python train.py --hidden_act="swiglu" --rope_fraction=1.0 --init="uniform" --lr_head=0.00753 --max_grad_norm=1.0 --warmup_steps=200
Each number is 128 + 24 x the weight over its row's rms, rounded and kept within 0 to 255. Layers, rows and columns count from 0. Numbers have three digits each. The size before them is the row's rms in percent of the matrix's.

# o: layer 10 attention output (transposed), 320x320, rms 0.064, rows 17-63, columns 160-239
# v: layer 10 attention value, 320x320, rms 0.0684, rows 18-63, columns 160-239
# q: layer 10 attention query, 320x320, rms 0.0348, rows 64-98, columns 160-239
# k: layer 10 attention key, 320x320, rms 0.0362, rows 64-98, columns 160-239
o17 087:164129126162121131141135154153104108092166139182132097137143142173165151190140135131151155111080118123132095123164106111147118129132104114142145117151139097119106098125133147094122111110150114156169173109138107131116121095126147146107107145
v18 066:053151116169125168110147116137108122153161132120124152107102105154159131140110178113148105067123156107121101137077135112145127145158126114143107122142139131139127123143140070116154130136138156138131107144111103147101140102082135159169157141
o18 079:152084111112137123135135151138141110114082142122140106179107113141114103104128080108139131124073132127154156123130105115146118146120088143109140118103117142124162104109158106123132105095146082135145116124155159086171128126127146141151143098
v19 070:130092128127133130114124134134071102146073127139149082106153134116134152149131149121138127130119134155130091123173111156138114143130117106149174134190136109117099083136193147098141139128083127110099131116151150145169120158118134091129112138
o19 083:130123100151143138141135157124102120121131147109105158145148133160104099102127145152131132115136103095122116103110146141154173147130111133108111116096110150144126152094097142102116094155146133128116125167125121093111113106106103104160110129
v20 068:145139153159113103107134121131141115157066132156126147109152113119120122068106097109101111105156150146133132150135134152153128161124170137084134127110128135121108099102145133100123111149112105087138145153135129116157143130109162137138078129
o20 078:108096122127119103129151175126150081136152133151139142103124129140133122138146162106089133155099102150172190134151098116164122136129127139131089095129133107107153100096129143134100133097149169146151080151083100104130121112107112149125135133
v21 069:081135150103082122177078125165113119114122112147079128158115103126121139104120144152149103175127118145098146142123132130102100131133119123139166150141120091150125144107144119084108148183111123143158151152064171112121128109126097165145130115
o21 082:158174110155173114086123099118124121107103117109123127152139142146189123150130113123116088137118146107119084077150123153130094134139140136153112137156209105169083167124131157154146085078134187120119099148142134137095136095109108142101152120
v22 070:107087075141118137076094151123129105099102142122171106100131130145125142136117169087158110126141058118096117152139121156150114134093103115149126103155127110132123146111143108151115135103087144117141134094170129109110093138126147141139104123
o22 080:146146123170112175131121153187122092094125127132109112093111108149124137088120093122131130148146123143141093107170116131087119119113111132114139101162107159121166122122115118104131122107149118128094152141114109114166153138102101134155122150
v23 066:139127149084130082079125110127148093145105109094103136156135106143166132091097112153125110086117165130116178178134104108087135151159136108122092112107064105108116165098147158140154123142149106192106108119125122173106119148068102121181173132
o23 079:183131146143113123142149092146143153096144095132116142118115123108125120115096138114111136138125174160126114116144141122105096116152148121115179120124131140118104120156178122098093109112098139129149145119104149129099099144156157182163105079
v24 068:154079146110118124129092171130092120145141129157134110126144139052141158098107120147111135135148171116119115122147118160141149155116088100127087155154128108119151198126104117126148137139091111143117116089131122106126117111121133123123122145
o24 079:100122138148143175110114107127144115097124140108108142128116140164164163127117128183149178130099166134128128176131118118147088083126117076090160080098087121069135127139119173111124169109150189136076135144130127093097090105120132121149131124
v25 071:129119089128130114135151112148154130138108116124170157162135105147088134156126124139084109134164098122105133140113108116168157096138101152143096126128099103151106148139155167140131160148120138179142121104146115201138100140139132134137114122
o25 084:123154156102130119128105118170149082084143142116115135118137157107130105093145103160147110087111102151134107128126164118082103128146136114104115130123145126132137142105094097145100145101149098122102138118165096099121145113128131131105150155
v26 066:141103108126144126104055151130165121089146117093170097162138119117142112114126148116106104134161077083116129117126102102144117127141147169184134155136150131149105139127139134130140129131146101172119164113116105160117089128106154143133167143
o26 078:159122138127104150189170088098133122145085118152118108131107135124156099113091117138119131120133106130137125113123105147135086116142100163095129176133079122138142128164078114123152132113161177103139138067130106141152120124142131147138114120
v27 077:121150130170157135098148114128112120144159112107126152129117135146135133151136099156167145133152116108141119139075124108121172094099085122120134108123105124131105120167131111134153138106122110109165112157128153128146090135100150142173130158
o27 085:143164125115112160164122140141124136111154171170115140145117152164097061121127139087137151158139134148123120151146135130119105128113126149127133134122153155131136149127111116128142183144153099147118146138132149139100132120105132122129129103
v28 069:144126115107109099104098177103153118116147144134087128098133143134126122134128136130102098086145138113119145122119132130107127111141184176084156125128113132120125147110160138123087138157147077162133139091140161115076150162148179144107112161
o28 080:124172118120142138158121109131164127144081121117158129144132091129109158107097109103137144119077090149132119116145139147122157083080130115108125136153184127095106128106141125110117131075154144088159087148112120113168107156124091132120119111
v29 066:157162125105135136134103143121142193161110095132088136133082153139133163150114164089133160135103080151080164110152140109110091158161153117128089130133173129137085119155078164163147120131191139173158172137155101116089127125163136149161174099
o29 078:178127171131141079121143147086107123122120133137179151160147125166128101118158106170097121157147151132144132168087124101154152137124136128138170166107139136170126138120117145140153081162075138123183127107133192134175172136148077096086153129
v30 068:148121119130124140134139112115085129102114106099124117145105119162136145133171148118166100161147152158110101092164115143143148121100080130153168109122103088143123101102135100113142142128120108158152139100097150104119104117153092145107112090
o30 082:088139149129134116143147098117151174094143143128109152133151121125124108140110108115145133105137185124142134097136163114108136106162117103173111109139184134128121106080147168161147095143109147133126070129119102097154127138117125080125131094
v31 064:147158101163102094134100094137137095086124135158096136153134145113143114105091080174160093115122160145130089115130133199078139119124133105113130129156159113126100077110172091102121135131112119132193162129123130116120130133104135121117121145
o31 077:089119146096118177159106114165107118124138128120164113130113124145124098161087135134093159167111120119096125099118103114136127124097104146187115151074156134122113175124109118099109117157146155147114071138133115117116173128128103176152112122
v32 073:144089146078104121149121102090139129127119127074136106118105152120141104104096136105099108108120147151122130112152141146121110090134169158108171110092133107133137106102153121146148129135142124135162117139157126111132146158158115074104141137
o32 081:118124112165137132113082168124127120143152123131071162169129134121116071176183123095176164110180154139135159167168105128143085108130168135142148113134130144123124159119125137107158153151108170132132131160133105120141116152119105147137134100
v33 068:121114184145123115098137119097163147102139107117137086149102129150162083116080119145144113097093093135107158128127131112115139149102113084108142131138092162104145159149118120142080112127120099143085117116118159128109160170111134110143142173
o33 081:111111125108155119120134146143104086169105136167156151118148136121121184136150141145112149114178149104122119141105157138106125105139135167122143146114149148110137089113119152115136117124147144146145160120137123104163135109154142150136106108
v34 069:149169119144127129090153121106122158120145126105140149126150137150135139131140112164136114086105182115103152140115156111141145083115101121159105113165113147143133110169141153127156095088141148113113170109152079144139160118095135109176107119
o34 079:112131125162133106104126118129111143116118085137141149113122146061142142097109124139138183164099163141157094164157135143114101153161079153089108149102110122133161140086167120084132096157143074160154105140082126142132109119121094137143104115
v35 073:127157117109115115152123134104145165132108142137157172122137154122125126132150082078126152150155101136155139116096121144135133151114159153134109116082129139125099127118125165142108092159179151153091155121155140157150115136173141116160133135
o35 079:150115145137109173114197154102155153080136120140123114168100142116149125150118134109131064185147106111095144112136144168130137168130169143097120124147152170117166105126135128121161113117114180139159138147156151163118108168161109097080137153
v36 067:149158098139121117121152111095151145099137095100111135146110155115124079102162110147149119114169067151137157124121143131107104066110145146075138113123172139118119143134115153112090157129075109148092115125140137110150144148127084142156139128
o36 077:142125182072072100135153153110166111169148126115100140186171081133134107128137118110092102088150142138139127165125130126135134083128119165151158144118139130159111107130134109109169141159150175147177139150157137154118150119144164141109162125
v37 063:165135135120119170127128147125110128168132119140082088113141100103138136119114133164124118124122109097151114132130165136121111109130110147136160147127081135150150120086095094079132106100122151178163176144084138080092083150105116132147082107
o37 077:151157125109168100115133096174157124115120147129125156143124168141105162123116155090126145155113149143130147134091108106065108139099124133135129129133097121128107150157175148181146096091130131148132107118129146171128128095124109177119163141
v38 075:162107158092092115163110111101114156145172131114128138151113148145104096136116135108159142138120158177146133093170163145125113114138158154112145113087139143111121145137109095117091086125135117126137130139157146100107154137149129131123188106
o38 077:113146104137158143136154147073136131132127152116120142123106143143131114146143089114028086109180145092081111104114115128145094130148113131143145129124205155122127087123122142115151138153101174133146134158107132143135168140138127127084126100
v39 075:128170166116170135091122124128149154140153142135144178129100097116110137177091124165117096118155155133145121106110090126101119121114106138144129120095093107164120126119143103148179154135141112104148143112130121141174125137162102105139143135
o39 084:089148116156147144175110137133124148085147137094075152120128080137132137133151170096140124140137118143129138110154126168145112167130100129132144129144129145183130105130112116132145129119105128169121130164108154115152129115115070155127162108
v40 070:165093118138127134138085105090176126128122154143118148169116125117122143163149111096103163144166133136115111051130110159127122132138124137117138094159117122149134108142095133172131070128138129144147134126137133116123120109186177100114120113
o40 082:117151137121115134126142126172136162154121092133148088070148121128130077093134123122156127098111148110111101118113114108132161141118084104086110132142163124117140119147110154099132183141124107141113114136133133117135098120108096104111114131
v41 063:146090115174129116138137147113134136129098116098164150097083198077138119110130122130083080091164124121120138116160134154143133100122169180115168112112161137173129106143152120159140143154159120148164145131136108119083120128160146086083154146
o41 078:160118139050076141088112134111137104154168120130116126128102108156144108145156125171162140121131100116161127135128141142110138093120100130116149136133099110128167101144100138138163115154139134149102141110152124087136140163123135162159122106
v42 063:109161112139159200145165133171096083159135126149131125149102138137165161113132125125182132123148095103087128136126108130162134139094123143105124108128102133131080084113088135208179119108109142117187128152128105161184097085129158134129103107
o42 075:173090115113144100103123138132154203125132140159141127110091092164120091121120133120127059138137107060153142129163103126122098125104115105137140132148120144111148098123149125124138117136130113166117131091059150127095161138106148085110108072
v43 066:103143109111119143128116165113119165131138129084099132136160148133117154181095140162172124144118162108114166153150100121097097136147132137146131118094076111103129171109125100150124115160125175157122130147172164120139078129128110134122119123
o43 081:173133145143160164123132116155130143143129133117137149121090142162136123131181103167152122135134117160122098104107162120085110159096164145125182102081156153136152122187162122103094146077154118112157112131119137155130127137143093132132155090
v44 067:166108149126130112169164142108145101131129103139137127142112097110112103123153173098115114114108134189097128123158100139157067140154152117134159071109165097134106112095164098118100133129145120091138099162103105109150128110158116138129143090
o44 079:157159105145087124081129114091092129141124123088102096121130094126110177161123113150123097174152186118140143145120118125140109107122103122128085120128141123175109113132120133115166148131055125123128106147164118156137142161148129082135139135
v45 071:115147129131126168116131124106123166151116146151116101107138169105161119140186116137148142121105162139153123112106124111124155082119126115155099147093111147115125109164134140117128105104135129074120131141141099097139148136111143123108150137
o45 085:112141118131146165125144143121110148128101132130150166106100107138109142118119142110179190175121131097130095120116107207119130157124138112116102122140119145113117138131145082117115137133145133117100123135163117148071122133115122109145127067
v46 065:151115119111106086138133149092104128104162107111150154130118159148105154141130140113114117175091085153149144098130167145126125136116142121110136084132113111098141158149140120139124166131147107135139133088160158133106118153155100140121155161
o46 079:092121129131113146110092087139131170144133117132094153119112127123118077131137116197112123106145078114136122144121173135143150138137156121147123161157129165157120110116101128131138112158112174143130163153162112129143158163147130120121138138
v47 084:157180137172157127135147137146109116122161085120098151123140105172148103190097150155136114145112111136136068142148114109153128156158098069159122136108097104113160173143102109114119146115081110122108103121097144121145121102089126150104125136
o47 085:105110098131116144109137107145088132125164117128127121142148118134060180111125101179116145094107101174129152120101129170120148129122099110145109149140141120136135141109168120156135106124152120173141154134120141169128141120162146110127135126
v48 067:126094100091138105140110110125129091086145108141144131118152135184175120132114127110142134124160109131110122140094095115118080170103073115166090132138099115150111123100116142137120140112108154118183152087110127110140121091075144168127107146
o48 079:124166117169113107116086119149097128093077087122098116112123103128141155144127120193136112121124133173143109101132165168109153109121144127120142140126126106123142144143131114131151086124123087125085136152111113129141115092123165076145129056
v49 074:122149137134127167165127089100144121144161148127103149123126102123162139085125101124077150098109167128122141107096143150097111101160075125142149152110131127125105141151118145135129123128101145143157138143135158173092123091138140130155143161
o49 088:140117142141148184121132120140156105107137122136112126129098120087044142160116128095120106141122081141108119122124107143117135149137121108132163130136129148123115124101134154115139137107141090102077098130092146153113146132167145099104175088
v50 065:162139168133119159168114112152132108137095123151146134162090151154112122129165139114077152149118105141106097116155104092118141132144158093124120138098140127137120102140118115121116114112144117105135111147125137105189126118132134155106132116
o50 079:115145128138148134090126109074100139074170098093151166141120142117138117098116125122150139127204134125150176140113107161142106161144118152145067124178122133135111116125092155114107158131058134115122144142128139118081157081136159077152138150
v51 077:111116153151130147095144153139134119119137123135150146148127126129141131128126145156142114150129132089146085131112090116129162133130088080129104093144079149152142099118130136149162153127111121128101134103086160136106127151109143138107116112
o51 084:135162119191134114153139110156095131110144172141138148101149106110103139138119156162115121114067198115122140110122164093128112110133102164131142150137133070108144116106170153152117081153109121154097139156127126124123106121159110110151096143
v52 067:143151126142127119111096130119122112093104113117130077147128116182133123135126149111153148150141078116092093143135173091084127128113116086144126103096081133155147136145138153133081158139134162138133114120123116133136081126110102137136157113
o52 079:132135113144142131065124162162141147127133119157159132124154119138185097157151083136109142106166150099130097071131120136121135114098131154099134131116133132134173160117136078117133125120124091120104152135163144126121132112086142118118116122
v53 071:099154114148133110155143122144165113181096151175132152127142142107120163113138114115100148132157120086130140126123148125144130146135127123083110150100151115144103150142119163178121159088129143106091124135139169143147132127163122096156082161
o53 082:162133140127123130126134100124135116117138143105164106142149154142125112122098169127149127111140104173135186106123101117138185144128147137124125097133106142132125122094096163099110102142103129136091136174104128126148158174068125120111125172
v54 062:118087131098117116115075086146111146092115106171122102167145072110154139095107104071142156144112151107123093134153149110075137115147130100093140147116103099122144136146117113085102111129123128142134134104150156163146135130115114145120115113
o54 078:107144125177179122133138141126138096149139118135139155106159130124126119124122115140105132120139124122115146120131143122196150145124151141127132085144139152069105115145130138094155166108155116129120104140138076129090124116129145150118138098
v55 062:144118088136106101118151112143109120122133121151142105113162113138164139089109126170128145140149092110166116063109090152100170133131109123114154150135167122138138091088127153137144149119101166082178166062102126144178096114101116175143110154
o55 074:098123138125154129180088158138145118100141106127120147146086105151102106139111142105116103146068108124114144113178157121127097110101128160167113135137090105120112153103136163139131097147145078194119109112106101107125152131116150121100125098
v56 059:136155142186150088118161132142129108153155142140148128109147110134122132122127133155125178097154093120132129105129099114125138121074096106101119133151139117153102094151166179147095130110110134122132074107155130122100127078134100099121133152
o56 073:120115130059136179176108127149116120130114143163112146078164111105108111146146137117091113100133149138106112150147126118137118124117137102126135113139131109135152132105097144137106107180151114144125182141134087100127145138081195121144150122
v57 070:095116113110102171098089154127148121156126129092126094168145117107082118102108090175136114168112057090202151120105128134151159125086121098131134098123118130145141147111128165166133129113119125120105102094143125140117153157151154129142117090
o57 087:132126140173141080162147158133102162114123156139131130117113122127111136142104146125102155162124141103089130157111118125086121097159101130123127131154094146110109150128144094147127114190154168117107175136126148103120139167152134105103130128
v58 066:130119140101130148194120113135094133144155078125094128183147088108106107107080134141170090144100152125098126102117153188169130147116103146158149110123125103126154113103114132118134070117137140126149139153088120091118125164137156127117133140
o58 081:088113115182150119095127109107162131144147145122131113109086131118109137165140135112101095151164145100112138098143120098115121143108101100120141110174128143191115119106166145104096151154147121128123156132151122130112107093122125149105100109
v59 064:136135176132142118134157096135116113132128149107113131168142089115121136131084111175156124160120086136135090077163101142103134149121110111108103132133088128114171126113108099137143122115125151094160120132100123171117100107126146130115144136
o59 078:100130116149126094129131125139153102122147137125143130123140123146081129144132171116117120089117099115105095173107147113129105150149090120150116127169159134201143083118070127163127122131118132153133122107121151145121120117100125087124116081
v60 072:106138116111152153156121137137107092143089073150194086124147165138115129137123140107112122113131070123134134123137151121128126095112152138131143134131174121135136117119085130129128143108145143109157158127132100166149098086111106107127113135
o60 087:155117121130170135112120111126124091098100125127159143131207057097153135115128132147203124116171122104171118115175161106190131108107109107105112189127086132084119123132120107128151151150115135094126094120116154164110153132113196160151146104
v61 079:098156114153152127109089138120121120137135168145122133169101087175140108144090141147146129145128070125094090164120141153147114169135086078136123173112119114174123145144140128099098139128113111145157128141091153091101121141084148130171124153
o61 085:127157115130165144099179123149145117087137107112172129094157141131115128115127123131100140156133141132126120101103109145120149150158135127141145060126130161164100132174096139142157140105097100098138170122142114163159122101108145129120094099
v62 069:115074111064072122142117116140159155164075125130140106147154134114104124139105114102098113110085175130166127110145138158115142118116144161101164125138140158110135119136132096114125101104148118160183142154155105117141165135167117092087138150
o62 080:123144111140142125160132165148179068133122122114173120115099109109149095089108135140158127145174166104127138137166155129110105190193145112152135182107168132169120132128088153097126122163125132096086084109136137128108114115100136134158102147
v63 067:125117134134078110097129132168111164137108143149133128108154129089115118122134141106125089110069141172187137119140114159149123112151143102178141083147177137115127122139147135133134117140145133093170103103094108068124161123157159112112142079
o63 080:111126136129101140173134124152109112130163138107142136121117163143134143146136129155104177165130178110164142122124164124113122142150106166113110137137131139145167092136109109071134150142105107137086103132138144097139126174127157158139157149
q64 052:132136112143150112132112123134138127108137140120130133132124147076172111150119196110122143145124134168104130099119152114163117155133126127155164182121093129099111156134145127091105090146108139128123139148125096140125132144132146158152074091
k64 051:127123133086139116153176090144118149121117119136141115130129124162110152065128130129113079081115110140126105161108174159124123112099130122121142123128141179184085107150090155132148158111126111157130119125138115137180116093130095112084117133
q65 056:090176169125116125114137072087147130109144126118132134147168125135111089090088142125139160130158181108124144105131127123143118156119107136128119113152127093160109154107105075098103105168148117115110138086121131121202080096110130149117142116
k65 054:144092113118152135111151171170108124139117138142120124137170134152120170132124122108122125113104122158141095138155136144115165139156107149136134120149128198115115105154137160137127138119147110132131117150145142125137196148085173088135142099
q66 055:117104117093133046145109102157096095088128159168112156090134113133146126145155165127095096111119133160158110124137098101087135127150130108117138105149133124097146157118152174137174079137126121139130160106119145115156150137125104096132164090
k66 049:119091148126118150130131172129131143133134131094130089138139144115119139150072138128185127115087116084113113130134065137144151119127118136135135110160143120188119166170111112099102131112157166125127157155160150137135115144161168132109141126
q67 050:134173116127141169107151148120145137127139175102109141100126117128127142129133073113131155156143131163134079164133098131138131109164119144116143120140139112181110129082078146155162111138099061163119112104123083124148146148114108138118141125
k67 051:160111155115139099130130137126097159124172095137106118144097096134104134117102126126140077098140079120144099089135109121127120133126154091149100134133137141159179170129128071135105096104158165160138152095150145163154113116100158097117117073
q68 051:141157109126119131099127125133155103168123145097128130112118091099127085116113100095102120146152110159109122140150149124147110086104169140132130142149122143121119109068103119139100104138136104137156166108118110151100152120119126151149137146
k68 052:110129115123131155141117127109159178102136127152130140099118129132110123147156109126129127132098163134158136116142112125120128104143086068096082173144134106058160162125144120143132153136084143141067122152113139117149134112123108148128140106
q69 060:113130147111144145123173131118144096171115151125137117155101108124099103159132171149120148119097166091093124127143125105132111108135158114138082158124110142171149115098129124189074113081114093130108155148080138135183114120166104149101112113
k69 054:178114124171136117131119127129131201087107131105112114099153098126138117086082157098116141129143090132110149109095109101120121099125118137164117102137122100140081137119084122094143086099122138133159139092134092120135097152128126118160115133
q70 058:137123140141120149155128095150075086116145119124106174101159120122151146104134109125102139105114120114118129108156118120166140147077123145137144101102189105142169127130171171092115110149156161076121147114144118144144107112092157089103131134
k70 054:129178123078155117123158092116168128153115113155142102106109110096145076131119147153164143160104125145140140140085152159089126128130155113116096158165160162122118128153107110113107104106172168135147127126108146141106153102119109132095132157
q71 064:101159120137083092148123178090105154110130122158097136122075129104095150142133142132142178147125172151119129090141125158084122120110117138140122131162136122127108099144121130149122121140143109130093116116118114118181123087118123125153125117
k71 061:133143149166118185124112130112133131147130142087124082113151126099139158131119115138145124132145140096158127148151128146175130129172136110141125185124115121161151166104109120125152134189138140121158098120159131121114145154122164137129127140
q72 066:133131140115135090090152111153151133102103139150131089128141132117109145127130145100138152154120193116099125107104146125132150147116146139113112150127113170079094097113117131115112102121074119137180150121137129166134157120094106117124142162
k72 056:127112137095114136132133142141103118175123142120135165143114144127134123132159146156110186092119100134161076144105117104101112116129110126159143131124123076156139164097127097151148141128175147134129118106142120106095156158138116132109098058
q73 064:164117116110105091136103181143149125121151174114132123119095163101103141130142073102139148124087164107120125156134101126146110107086106138122118135129142122109175118118117137135099129118168092105114147119097128098083130110091119140129146129
k73 059:127136116133126187101134114149145133121109160130127134170126149116121145110122168147171080137101120119120120122135131096136161170182168091078124145119145120154154125106113127111110126152098175118129087102079140155151115140139098107131104153
q74 063:119092110118109131113087174102161106133149167148122140160098132132111168168137088112123157099087116148100117151119133133136118157130150109155129136089123150122113149095102126116102156140137140124164153131110125125166145136133132163143131125
k74 057:162115164120132151118154105149115151124123135117092114082157091123107080115097133135111119133137152120170160110171110063127123112126148076105113108181089153113141135127105089218098107098117108116114070082101152073119167128137129110131119106
q75 070:087100123115113148112148169112148128137173120153071111139110125135121089141136139128131150107129095096129108153172108080142096129176110106141124119075146100125154138115127104150120155162170140115137153150127120115147125112116110157103097110
k75 065:141152129145123104086137115137150141071150109160136172143153157144123169117114157096115117105166165143103115126134115129094179103147117088154164120167084117142127116114098146090140104103156121152117108110065096172117111168113148124106110124
q76 076:110131117119158075116090139147157117144123155143152110142119132099115151130103116150122148127101178139106116125126158114135112113121110144125118151131144132155160105122126176116092101118127111162120116134131136127130146125097098141132157154
k76 081:154137174128059144072097110091150124156121159116110151175095135114108122146147173128131075173131156120097100120103131128144141131100185116081125130166163130139114100130127136144145109151111170141104107119140147144136111121125130074142108106
q77 068:138144134144089130130134109092098139134167162125144175104128110153126169111119120099088120133154157141170145120123117152135099152088112147148139179212100145156102142141138157164172146112128143134102120107123111148092138122140127128128125108
k77 061:090134120147114116169150104106120154116114135107165144088149150105119144133116151149094141130119102128135099141069185106123106098146115131126151099085124109143131106147137113123125126146159134105088153175153126118139148118139119142093151129
q78 084:147131189168093123114147138138123096162103128168127118156133147111091149149132144165143135115073096126071120130120135099145134090106172128137176113092124140091104121143109106129113143143136179104113157149135135117126126129144126138110146118
k78 071:136150094111128197081145134099139161138127133125113168172083097136107121143141131118147121139118155113127118108142103127119119149121164136133127202176137147151134159118150126155140106169130210177146115113139129149116141104118174104124134136
q79 069:158139146138092113129153106107118159135140168171118153112099131128127110146132121143140108146063122180101093138144115187146118178148125112144149107143100172150096154175121176127085126119089161128147139155145129138126200136131105150121125092
k79 070:155151177089117120159106108127156125140145130136095170146116107133116149111123131140080122172164135087141135114151135109109139117122124086147134120131133141109116088132139103106118102119100117174150135173102107120141119107136144079110155106
q80 094:094128122095072131122166116091128200107136149151161115132098105138136093131104109087121122121108153118178107108166146147109119171151089110129148151133166110130126127123121136140094152130106118148134080133095145116108125168087103125146124113
k80 076:110103133156130098118104156139113128112144118155128093120188098144139080126133132128135136134142170112195150155131116097111144143134110113130146134129133139148115141129116080166143136131100107085126152116113143148166124133109121129099089133
q81 087:172143132160153179106185135127130138140137115146127175133167153184131150119138130163175097122155106154139137101142068125095135117105117136107163150121137112107108127168111156134135088079103133176137097171099077153117131116139111094082107120
k81 090:095152152150156134111122151148092124163134151157143108135133135145114171116157123142148099111079114110139133095121147146145150104111123124145117134098108108113113136118117150099127139143133154168141142181150148117053136131121140137103147167
q82 088:132125162161106144128165168120123125128105113118106139147116159142154119123131098156165120133116142125133105058135114140098127105116117140132172128110101088082121114121097169105144076097144105158132081127141140164099078145151132164131138129
k82 095:149142115165122109130105117154102158152091074102130141121105121105098088115138136096132135136106115124098098190155135128116114132115150118082126139115130159162122138124102140132106146113102122086113124118149130161112106120092114118132106135
q83 100:123130127105142160098154130155116154106126109136114104099194124160146077133135139118130122147118142128160163113160109118104136144105106147104120128153111095141132123135100101129142161130147091120145110172133125160103121201067127116096099104
k83 106:142127125120131086154142135134146133092131112122110158132152074110164108134090125095110151163152159126150146139136111124127111148139150087128117100113128159156124114170133119103091145111123146091130136105119120137152121078116133117169134090
q84 110:134148152129118149112146151143149143148138129136110157146165168186132109153094153156163123152100128123179178141121060108137158128081108145110131106145090058129167132132111084111108106134106128168152108159148133172127171167162161142088137121
k84 154:147154136119157133086141116123097127107145185148144129140117174116116117124128129170184084092105095142138134086105147139132152110121123140162111103131092133107134116161120103084083132121128155150112150144128147160141134098160167146116118133
q85 151:146125162132142095173092072093174116144133128105126131107125113085141107120185142127167133142126127154082109132107134124169115186135163105092121158103092182138112150144143146126092106124139125092148161137105141106127137113152140085176129143
k85 145:170108104146143112103125098122155108131123134119140127127107130153125115112126145124149186126154156141105134143131134151090125120160133130119114174151117164179086146129126172119119146110166166099064129118111086169169117113124133123132139135
q86 153:134141139123148151127148123182139132158094106077118134128123115072132137134169117120143133158124140148114155158161098134104157115117130117106164073113131104124101182149161115111165080155106091126131099156152108123103157128134146127134089143
k86 155:140060138119086170151134118098164130144151146133061136133198128148126155131107118170128112119155146137127157128144141105101098155130113134121117137159149151161143130141138160106137140151092128129095161134117105131141134148118128105110121111
q87 157:103081094164138108123165157133163147135138184156116123119128176144114108128116110167129130145115101173144100138090144128095157118126122121092124123154120165136198141107126111130116098176123139109118107104155115087174170124131128116166108138
k87 160:119088140106116118118109141116091120100116123122096154140117093101110117171096105107134118115148127135161082156126112175110119150123125116119160102125128140136148122115132152118139164088101164114078107084133182078110134138109136129151150117
q88 158:113136131108096143103147113159148159135123095154121115119132177120110134142092097115139115138150106100115072125141180098135094090142127126087133174164072125102117119153160101167109141118091164088113142143115104158153175172133151126144119148
k88 163:133076120128098117133148113105153102147117160182174111123112075125156170139112094067186087153155128107137118137114135140128136135138106133124106111127130070137121138141109120123117137172102109079140153132110153152106146150162140136130126105
q89 152:124134147163126118164180133134179134167138139098109089132074137096144151133088192169127142126111097158132114132109091166148148126110086119116144130124112147122124149092151154132134101125077149163099172119146155081131152139101145178104160157
k89 158:141113132112105173093190118136132149137118121095183132136127106131174117121118093141112177152164110170072124123139118141151149158128127143133162093142113092076115110079143132116138116104123121152122147122133116066119113144127146134117116106
q90 152:143138120101116127139090109122116141149155156138129150117121139133121087171105129103132151129094123132112149084129129150126113114127127124156100117124150108118148091098127117081112113135150101151116144124133161158145137143151136156116132128
k90 156:109138116087128120180134130124110155136097144178130152090110138127103167137105137121174117163126128120121203089094127164135112116112097112163122141087083128133175127103145132100105139078124136087151142135116112194114149160117140130129112157
q91 139:108145154124081113144126103142117105104168129198104117125080131141126150133092162110117102081157100151133097155118137128078159145131135165131079149136092151103141119112138120153105142159149144168127113121120095091118112135137182136170120121
k91 145:095194133131112140088156144132113131146124154125148129135112138075114124152113118083129145137176102154078157128121116119111088174142085115102102107140067137090137118125078140140118132098132126080112106147108138148159160148139130153166145103
q92 159:141103140137164092072103165094114147145142148105138174136129136087107107104141120126130104163126174139186139126116121156128083103094109128074145155100114094088120080137149131149147152096180105143147093107117115164146154086171172159105105098
k92 156:149120122109110089118128131132100097134134136114108104121113103127163106137123117132185128130122157146113117139092133170124155123140158156150147139110078141141122118150147101138123161102127161102183109130130111177119125106157157132098137115
q93 164:120154103082148129104152103145140125139135112146125113124142112117131114146100145120105136121121096114122129108145151148130122094153131148111098104136133137141169098148154121141139149144136136111110138151134124099104097142116139137130116129
k93 164:142112149126082119122110140181152101134163124080156185090158085128143138124148116097119099099101103124100111125140130119171154113106147146136113160154140140146128096135148116126121091092173185119124129070149129075145144116134123114147159089
q94 168:187117106157125116076111151094163121121106102139126193116115145126128093116111100159144158119169105137120098139115148103134144161167074109115154126144079120115141094145148111149129113128150143108157086191137165096119184167160091129149138147
k94 169:132080133080123129130142158178111147143093121090144123159156138129101102151106133138105149136117091119137138116142083082129144145124071131113118144167099109120138111122105140125060148133124087131140139119131141163151110135139139124151118101
q95 143:129118091134124114158157157152160134132146198154143153142109126087152137124099105125114129159128136137150108110136127130118203127147131138135130185103156159153157132099112097164121112152070168150113162146147124121101138142142103161137147091
k95 151:140092142139104131139097151096194127145132135151118113140145123136164124151130145155115153153122126120115107128103080126128126136123144133125125095123117115126129163149125167139131112104154118126107134118154112081123107101079131145136068143
q96 050:096156116119136122164152153152117111115102106114116155122139120086119116138124143139090129121133145178125100131140133073099093138104100127142104095148121069129141139150164165124089101147160136151169135096119125089117137119125145113128135074
k96 049:128074133133119086098128117145123138114114094148131106189149155129113122126129115144119116144138131121091148086106128121179169116128155120117136168100130201199127164186130126102144185144109084157109141143106161145158102134130131159123123146
q97 053:118157147113123129123114113110113143167154127102154150124096134157135159146164174118129156134076155085135072105140122140180120112171138133128123112158107136124102145105118122160136116145134084177121183109125106144141102136153131070131168097
k97 049:135096155132140099092096120147126114099088146115136139154138122099106127089138092123136111165185127144090144145150130103077124104132126119138163113105149128131163159122105154122150096119128146140130115112185118119156113128117116174142083159
q98 052:082092128122129173134097141096145113109111095135130097130166118169119129178097062109129096090125120127089125180139121117088103159099105127171152137166096106100100086106123140069154163130098089154136110126153122165096166097109082158131131169
k98 053:107106106115150131103167148148149146116146092171114091121088107120103197148160089148173108129112126143129080105123162138119114151147171119066100119139138097105148122088116116114147138131150162141096118134125131096123080145163132103099110086